From a checkpoint of a small transformer trained on Wikipedia.
Architecture: no biases in attention or MLP, untied embeddings, normalized queries and keys, local attention windows, capped logits.
Training: 573M tokens, 12499 steps.
Each number is 128 + 32 x the weight over its row's rms, rounded and kept within 0 to 255. Layers, rows and columns count from 0. The size above them is the row's rms in percent of the matrix's.

# layer 13 MLP down (transposed), 704x256, rms 0.345, rows 349-357, columns 0-127
size [100  94 100  97  98  96 100 105 103]
[[171 132 152 134  87  81 124 111  99 176 146  83  75 146 163 105 141 157 108  36 135 119  83 160 102 134 105 129  90 179  90 212 156 146 162 112  85 187 109 135  86 138 173 107 104  99 139 156  81 155  84 107 104 126 192 125 113 101 183  91 142 190 105  94 112 123  88 125 172 188 160 170 131  66 165 140 106 154 172 153 136 127 148 145 183 105  82 139 110 113 157 120 122  98 103 134 143  73 114  49 108 159 121 142 125 121 126 109 124 136 125 136 140 122 129  81  80 140 116 110 119  59 103 126 138 156 109 167]
 [159 137  90 151  91 188 102 143 157 109 162 164  85 120 169 174 136 155 175 103  57 114 149 165 143 116  81  58  99 133 120 173 166 204 119  68 140  84  99 138  79  86 182 122 161 124 123  89  92 162 134 114 165  93 154  89 123 156 131 147 150 121  92 123 104 128 121  61 125 100 113 134 118 144 127 125 176 128 118 115 135 112 165 162 138 163 122  89 165 117 135 167 144  66 164  76  82 162  74 119 177 115 172 142 112 175 141  88 121 161  75 161 189 113 201  74  55 147 113 137  84 142 147 114 136 152 165  86]
 [ 82 118 155 164 151  60 144 113 132  73 165 120 132 117 180 116 116  96 148 113 211 167 185 119 127 138 163  74 116 132  94 115 103 216 102 100 124 153 142  98 153 119  60 100 128 102 140 150 135 173 117 164  97 163  60 121 125 166 129 136 136 142 166 108 143 103  87 131 148 166  79 101  95 126 140 164 158 101 130 135  95 110 120 115 127  86 135 168 130 137 182 128 169 110 125 113 119 118 174  68 162  84 162  93 143 141 155 117 120 130 157 133 178 139  89  41  98  97 136 163 122 138 111 128 153 137 133 135]
 [180 165 179  99 168 158 160 179 131 105 146 110 213  90 166 135 115 119 121 112  95  87 121 145 109 133 110 113 150  86 153  81 139 127 164 156  45  97 148 108 142  82 162 143 158 134 170 148 134 138 110 184 151 134 136 117 121  89  80 102 135  91 127 106 113 155 152 106 137 209 127  78 149 171 107  84 104 155 153  76 174 109 148 100 136 105  80 108 103 156 167 130 103 168 159 131  87  89 163 108 141  93 119 130  98 112 114  95 160  72 136 149  89 139 129 101  79 155 150 128  96 136 136 103  71 136 136  93]
 [121 170 139  97 126 170 142  90 147 149  83 152 131 152  90 163 139  86 109  99 173 115 137  80 165 142 114  43  79 131 187 112 126 125 218  68 113 158 139 104 115 159 135 121 154 139 160 180  77 119 146 161 131 146 127  73 129 160 140 129 147 110 110 123 143 127 160 164 142 131 113 121 158 110 119 201 158 153 134 118 147  48 135 162 104 113  86  48  73 140 151 132 120  99 109 151 150 140 184 100  97 119 136 168  90 135 144 115 122 122 124 138  97 123 123 161 106 144  98 124 105 198 135 123 102 104 101 115]
 [159 140 112  85 140 124 159 118 136 150 119 100 150 143 178 103 198  85 148 137  40 139 140  86 142  75 137 131  91 150 103 160 160 159 122 118 177 132 125 112 107 139 135 146 132 124  61 125 111 139 145 186 164  82 112 128 184 173 154 122 164  91 165  91 198 172 143 140 159 132 162  83 153 134  72 131  79 107 122  74 158  82 103 147 195 103  83 177 130 138 160 105 146  96  71 127 147  96 184  56 116 122 122 125 134  93 163  74 174  95 141  95 163  58 154 108 144  69 138 125 135 147 135 182 148 155  84  87]
 [ 66  58 144 101 153 165 133 130  94  99 104  95 155 108  91 114 156 153  87  90  77 117 129 141 141 194  82  81 196 132 130 128 152 186 148 181  78 102 207 151 119 120 133 110 110 150 111  90 153 168  88 137 148 121 147 129 160 171 166 174  85 109 159 136 150 130 132 114 106 141 103  85 147 148 110 106  95 131  99 154 151 150 110 148 131 122 143 115 160 144 119 139 150 138 101 164 131 114 135  47 151 147 131 145 144 122 184  78 118 119 135 146 125 118 154 151 118 127  99 147 191 159 105 101 162  96 109  55]
 [122 136  97  88 165  85 168 147 183 111 132 131  40 112 120 148 142 145  59  54 140 143  96 136 131 148 120  95 108 149  99 137 167 128  96  96 142  80  75 119 145 100 120 185 121 128 147 111  66  74 118 100 115 134 106  74 205 190  86 103  85 171  89 139 136  96 115 101 174 166 140 120 140 125 155 143 128 131 159 134 134 139 139 217   6 139 116 148 110  95  48  59  99  78  90 105 144  97 149 154 141 190 109 152 130  97 122 222 160 130 126 135  93 112  77 136 150 138 114 127 106 176 130  70 148 101 144 113]
 [147  93 127 150 115  93 134 169  90 188 145 104 111  53 140 106 174 144 141  66 112 165 146 109 159  89 154 148 128  78 127  98 114  83 133 189 123 129 161 123 112 121 139  70 155  71 131 120 158  91 107 169 120 110 171 138 115 186 111 101 184 183 160 106 127  90 112 173 175 187  86 102 176  96 177 134 148 165 105 145 171  72 156 121 176 104 126 154 138 107 101 120 101 154 134 114 167 130 109 156 154 144  83 158 160 154 105 124 112 142 118 129 139 118 107 147 124 138 127 121 132 165 176 128  51 134  72 113]]
# layer 13 MLP gate, 704x256, rms 0.292, rows 350-357, columns 0-127
size [ 95 103 100  95 100 100 103 104]
[[ 90 119 176  97 143  83 123 143 147 134 176 136  82 151 159 120  91 148 194 131 123 125 117  90  99  53 139 118 100 124 124  73 109 111 169 164 148 176 123  92 118 100 123 144  76 106 108 175 129  73  92 168  39 118 168  98 141 128  90 152 117  73 185 144 158 150 160 117 164 139 172 158 129 118 134 158 155 137 128 129 104 116 179  97 105 128  59 198  94 105  98  99  51 175 113 160 157 123 119 152 118 153 132 135 155 191 130 100 122 102 157  83 136 188 132 107 160 106 112 108 158 148 127 125 193 143 202 105]
 [116 131 101 108 142 120 110 126 109  97 166 163 148 129  86 151 130 117 111  79 152 155 174 185  94 161 159 119 133  87 126  78  74  98 158 109 138 105 114 169 123 107  54 104 115 120 136 142 103 101 148  64 138 130  68 114 100  96 162  36 135  91  77  90  79 130 191 194 108 104 135 127 115 163  92 101 103  95 136 152 122 147 117 130 121  55 110 115 112 148 126 103 239 111 139 113 129  66 132  90  71  68  87  83 129 138  77  91 127 104 136 151 108 114 109 123 111 148 142 164 140  94 197  82 143  94 157  85]
 [ 79 187 112 154 146 113  95 153 133 145  60 135 115  90 119 179  58 154 172 132 109 156  61 137 142 112  57 111 133 135 186 177 101 151  83 122 103 112 122 145 107 149  86 150 193 141  95 142 117  92 115 104 114 115  87  89 132 164 122 130 165 171 105 170  69 139 124  92 133  77  54 168  69 130  88  86 118 118 141 119  64 126 167 114 118  62  99 166 168 167 149 119 126 154 174  98 127 125 139 125 141  55 112 104 142 149 108 104 151 119 134 131 101 141 189 110 143 124  94 183  91 173 138 142 183 159 166 112]
 [ 86 176 127 143 125 142 144 115 116 157 139 116 123 150 176 146 165 116 186 144  49 133  80 183 165 157 117 140 118 131  91 104 119  94 108 119 131 117 143 115 136 129 155 109 138 130 114  61 135 139 132 130 148  66 182 127 102 139 136 129 182 136 146 158  87 101 110 138 126  77 121  95 155 188 132 202 133 119 161 159 117 157 170 148 142 159  95 153 125  61 133  74  65 134 139 163  77 116 168 135 111 190 154  59 103 156  88 175  85 145  82 110 120 110 107 142 126 112 154 144 111 131  99 131 183 105 119 181]
 [127 104 142 145 152 170 131 144 154  94 112 167 151 165 137 192 117 144 138 163 122 152 153 173 191 101 159 150  78 143 124 145 158 124 149 118  97 150 111 147  80  92 119 197 100 123  95 159 130  95 137  93 115  72 138 117  81 118  80 137 101 134 186 150 109 149 156 160 129 132  76 105 142 223 178 167 140 143 105 150 122 181 225 123  78 148 160 132 195 144 113 156  87 147 161 120  82 112 135 150 122 128 111 124 192 127 147 155 138 113 114  71 121 111 120 127 187 170 142 113 179 135 101 120 105 160  94 154]
 [170 126 108 177 100 125 126 110 125  97  89 100 168 161  71  82 138 227 164  68  98 117 173 121 150  75  88 105 165 102  87 146 189 145 133 147 147 194  78 113 111  88 128 116 105 162 115 138 126 128 149 122 139 161 175 123 135 154 137 139 121 164 132  89  96 154 182 100 164 139  79  92 115 153 139  72  89 149 117 135 122 137 118 116 133  76 139 119 137  80 146 109 182 109 119 181 160 164  95 140 164 160 113 106 118 115 240 161 157  97 110 153  52 110 141 142 144 128 163 125 150 129 122 127 186 137 110 105]
 [109 139 149 175 148  88  55 134  89 106 193 113 101 144 132 166 135 146 139 141 174 198 118  91 122 115 144  73 149 139 157 154 111 148 157 106 187 149 155  83 122 138 216 134 192 148 148 186  74  92  69 106  70 144 130 108 108 104 167 116 110 153 105 124 104 152 106 126  95 103 115 172  75 127  91  95 155 134  86 110 128 115 109  92 105 108 108  92   3 129 104 164 139 124 123 128 121 122 109  77 102  92  81 135  92 153 172 125  90 183  85 142  60 140 104 163 134  66 118  93 147  95 121 161 122 144  75 123]
 [151 190 158  91 113  37  45 139  75 107 128  97 139  77 168  98 111 115  94 105  99 141 169 115 128 225 108 113  94  98  88 124 127 117 120 167 144 119 160  85 118 199 125 142 156 111 120 200 114  81  86  81  87 146 124 157 100 161  48 158 127  97 137  94 128 123 146 116 116 155 130  81  92 131 103 168 140 129 117 152 132 171 167 152 137 140 143 135 127 139 145 121 135 114  97  81 120 135 122 175 120 142 169  38 115 157 111 129 168 158 158 177 125  98  89  97 155 106 143 152 172 156 182 187 107 132 123 153]]
# layer 13 MLP up, 704x256, rms 0.292, rows 350-357, columns 0-127
size [ 96 100 101  97  97 100 103 103]
[[126 112 137  48 110 112 148 154 154 167  89 128 114 175 182  92 119 106 159 160 110 108  93 135 155 174 155 106 157  77 137 102 111 133 164 103 135 164 159 158 170  93 158 108 210 125 161 134  99  86 103 120 144 120 102 112 109 112 140  97 161  78  98 111 136 150 142 117 100 175  78 113 112 121 120 144 131 144 104 147 113 137 192 101 112 154 113  90 186  71 143  93 131  85 172  54 133 104 139  93 133 134 177 136 200 189  73  94  82  78 100 182 145  69 151 135 122 109 177 136 109 112 117 125 160 106 149  96]
 [ 44 125  82 107 112 187 135 146 139 138 107 128  95  86 113 150  98 141  95 105 125 134  94 168 113 136 164 113  84 146 125 186 165 105 140  38 134 171 150  55 107 127 184 123 147  82 152 121 142 137 117 131 131 160  86 151 113 129  92 144  75 175 179  96 111  98 116 134 161  64 148  87 136 100 158 155 167 120  88 100 114  64 117 157 115 127  85 166 162 131 136 183 137 144 135 152 117 145  84  92 143 120  94 124 105 122 165  99 127  74 128 123 180 185  83  92 143  68 149  88 137 135 138  93  89 121  94 119]
 [111 120 156 124 151 166 106 129 100 220 179  88 149  63 105  88 150  90 125 118  50 118 154 107  73 133 181 162 124 134 115 132 164 136 132 165  94 106 148 103 184 161 160 138 126 148 154 128 135 191  71 118 165 114 181  57 146 107 100 172 101  85  92 121 163 121  70 130 110  98 126 113  78 176 110 139 133 123 143 134 107 147  94 141 117 159 152  61 200 112  88 118 138  59 100 157 112  79 119 130 152 127 132 142  68 135 133 149 147 132 147 163  98 126 131 168  93 101  62 121  78 158  94 140 172  99 154 102]
 [202 136 155 140  94 139 208 130  95 164 104 136  91 111 124 141  88 161 142 132 109 101 161 153 187 129 108 136 123 156  93 102  96 116 119 106  90 135 128 131 197 148 118 103 103 164 103 141  98 212  99 122 156 103 118 116 140 186 121 107 140 142 159 182 109 135 180 134 168 159 128 122 103 101 134 137 115 107  92  61 143  96 117  91 103  54  72  98  67 121 101 141 165 140 146 155 126  87 139 132 157  97 120 123 208 136  99 111 152 130  80 187 106 144 138 180 173 154 172 125 118 135 121 140 148 167 115  72]
 [138 111 132 132 164  70 106 111 115 145 116 112 157 171 100 205 110 154  81 152 121 173  84 125 142 150  96 120 129 175  95 160 144 126 156 107 130 114  93 174 144  91  51 116  27 149 129 160 128 168 151 111 117 111 149 109 140 154 154 119 145 151 170 136  78 184 125 103 153 104  57 106 136 113 104  91 168  76  92  57 124 147 171  98 103 183  93 169 167 134 164 118 121 166  88 100 163 149 139 128 130 133 157  93 119  88 156 143 137 104  78 114 143 111 103 174  90 118 185 146 155 133 103 231 110 135 107 148]
 [152 143 187 115 133 174 138 118 122  93 130 169 156 126 128 139 143 105  46 116  89  91 179 145 127 130 113 132 116 131  86 169  97 148 138 160 140  83 161 192  69 122 130 117 150 116 130 162 159 150 104 120 105 175 119 139 172 148 147 165 159  30 174 155 130 100 133 188  83 137 125  94  70 136  93 131 126 123  92  97 118 119 144  55 148 116 144 165 125 179  89 161 139 104 153 118 124 143 124  49 253 175 110 162 183 141 156  85 104 142 126 103 169 109 123 129  67 156 146 122 126 147 142 105 163 175 194 116]
 [128 125 145 146 127 105  79 118 118 159 145 119 113  93 112 160 127  92 148 149 101 118 127 104  85 147 181 131  44 147 192 179 118 171 169 180 147 117 102 158 100  77 144 147 146 119 132 152 128 131  71 166 120 141 148 151  85 109 146 200 156 160 164 136  98 114 128 128 106  93 142 120 133 120 125 173 143  75 113 126 159 132 129 134 111 137 125  80 161  97 173 102 148 141 173  58 150 104  50 133  99 111 164 115  95 155 120 105  84 102 141 111 129 143 127 105 168 175 153 112 109 133  98 205 131 144  87 191]
 [ 73  90 117 146  79  82 206 151 137 179  87 140 140  86 143 139  66 124 166 167 105 108  93 154 136 148 132 104 141  96  54 126 196  78  74  66 175  95  70  72 130 183 132  72 116 119 172 205 154 145 171 102  95 103 132 115  99  75 104 121 133 143 139 145 104 132  78  70  95 175  76 114  95 135 149 196 118 126  99 119 157  77 106 129 165 133 156 145 132 152 123 116 126  79 154 163 151 122  91 129 111 162  91 113 117 162 159 156  61 166  95 170  97 112 100  94 108 117 131  98 117 120 129 132 131 120 137 170]]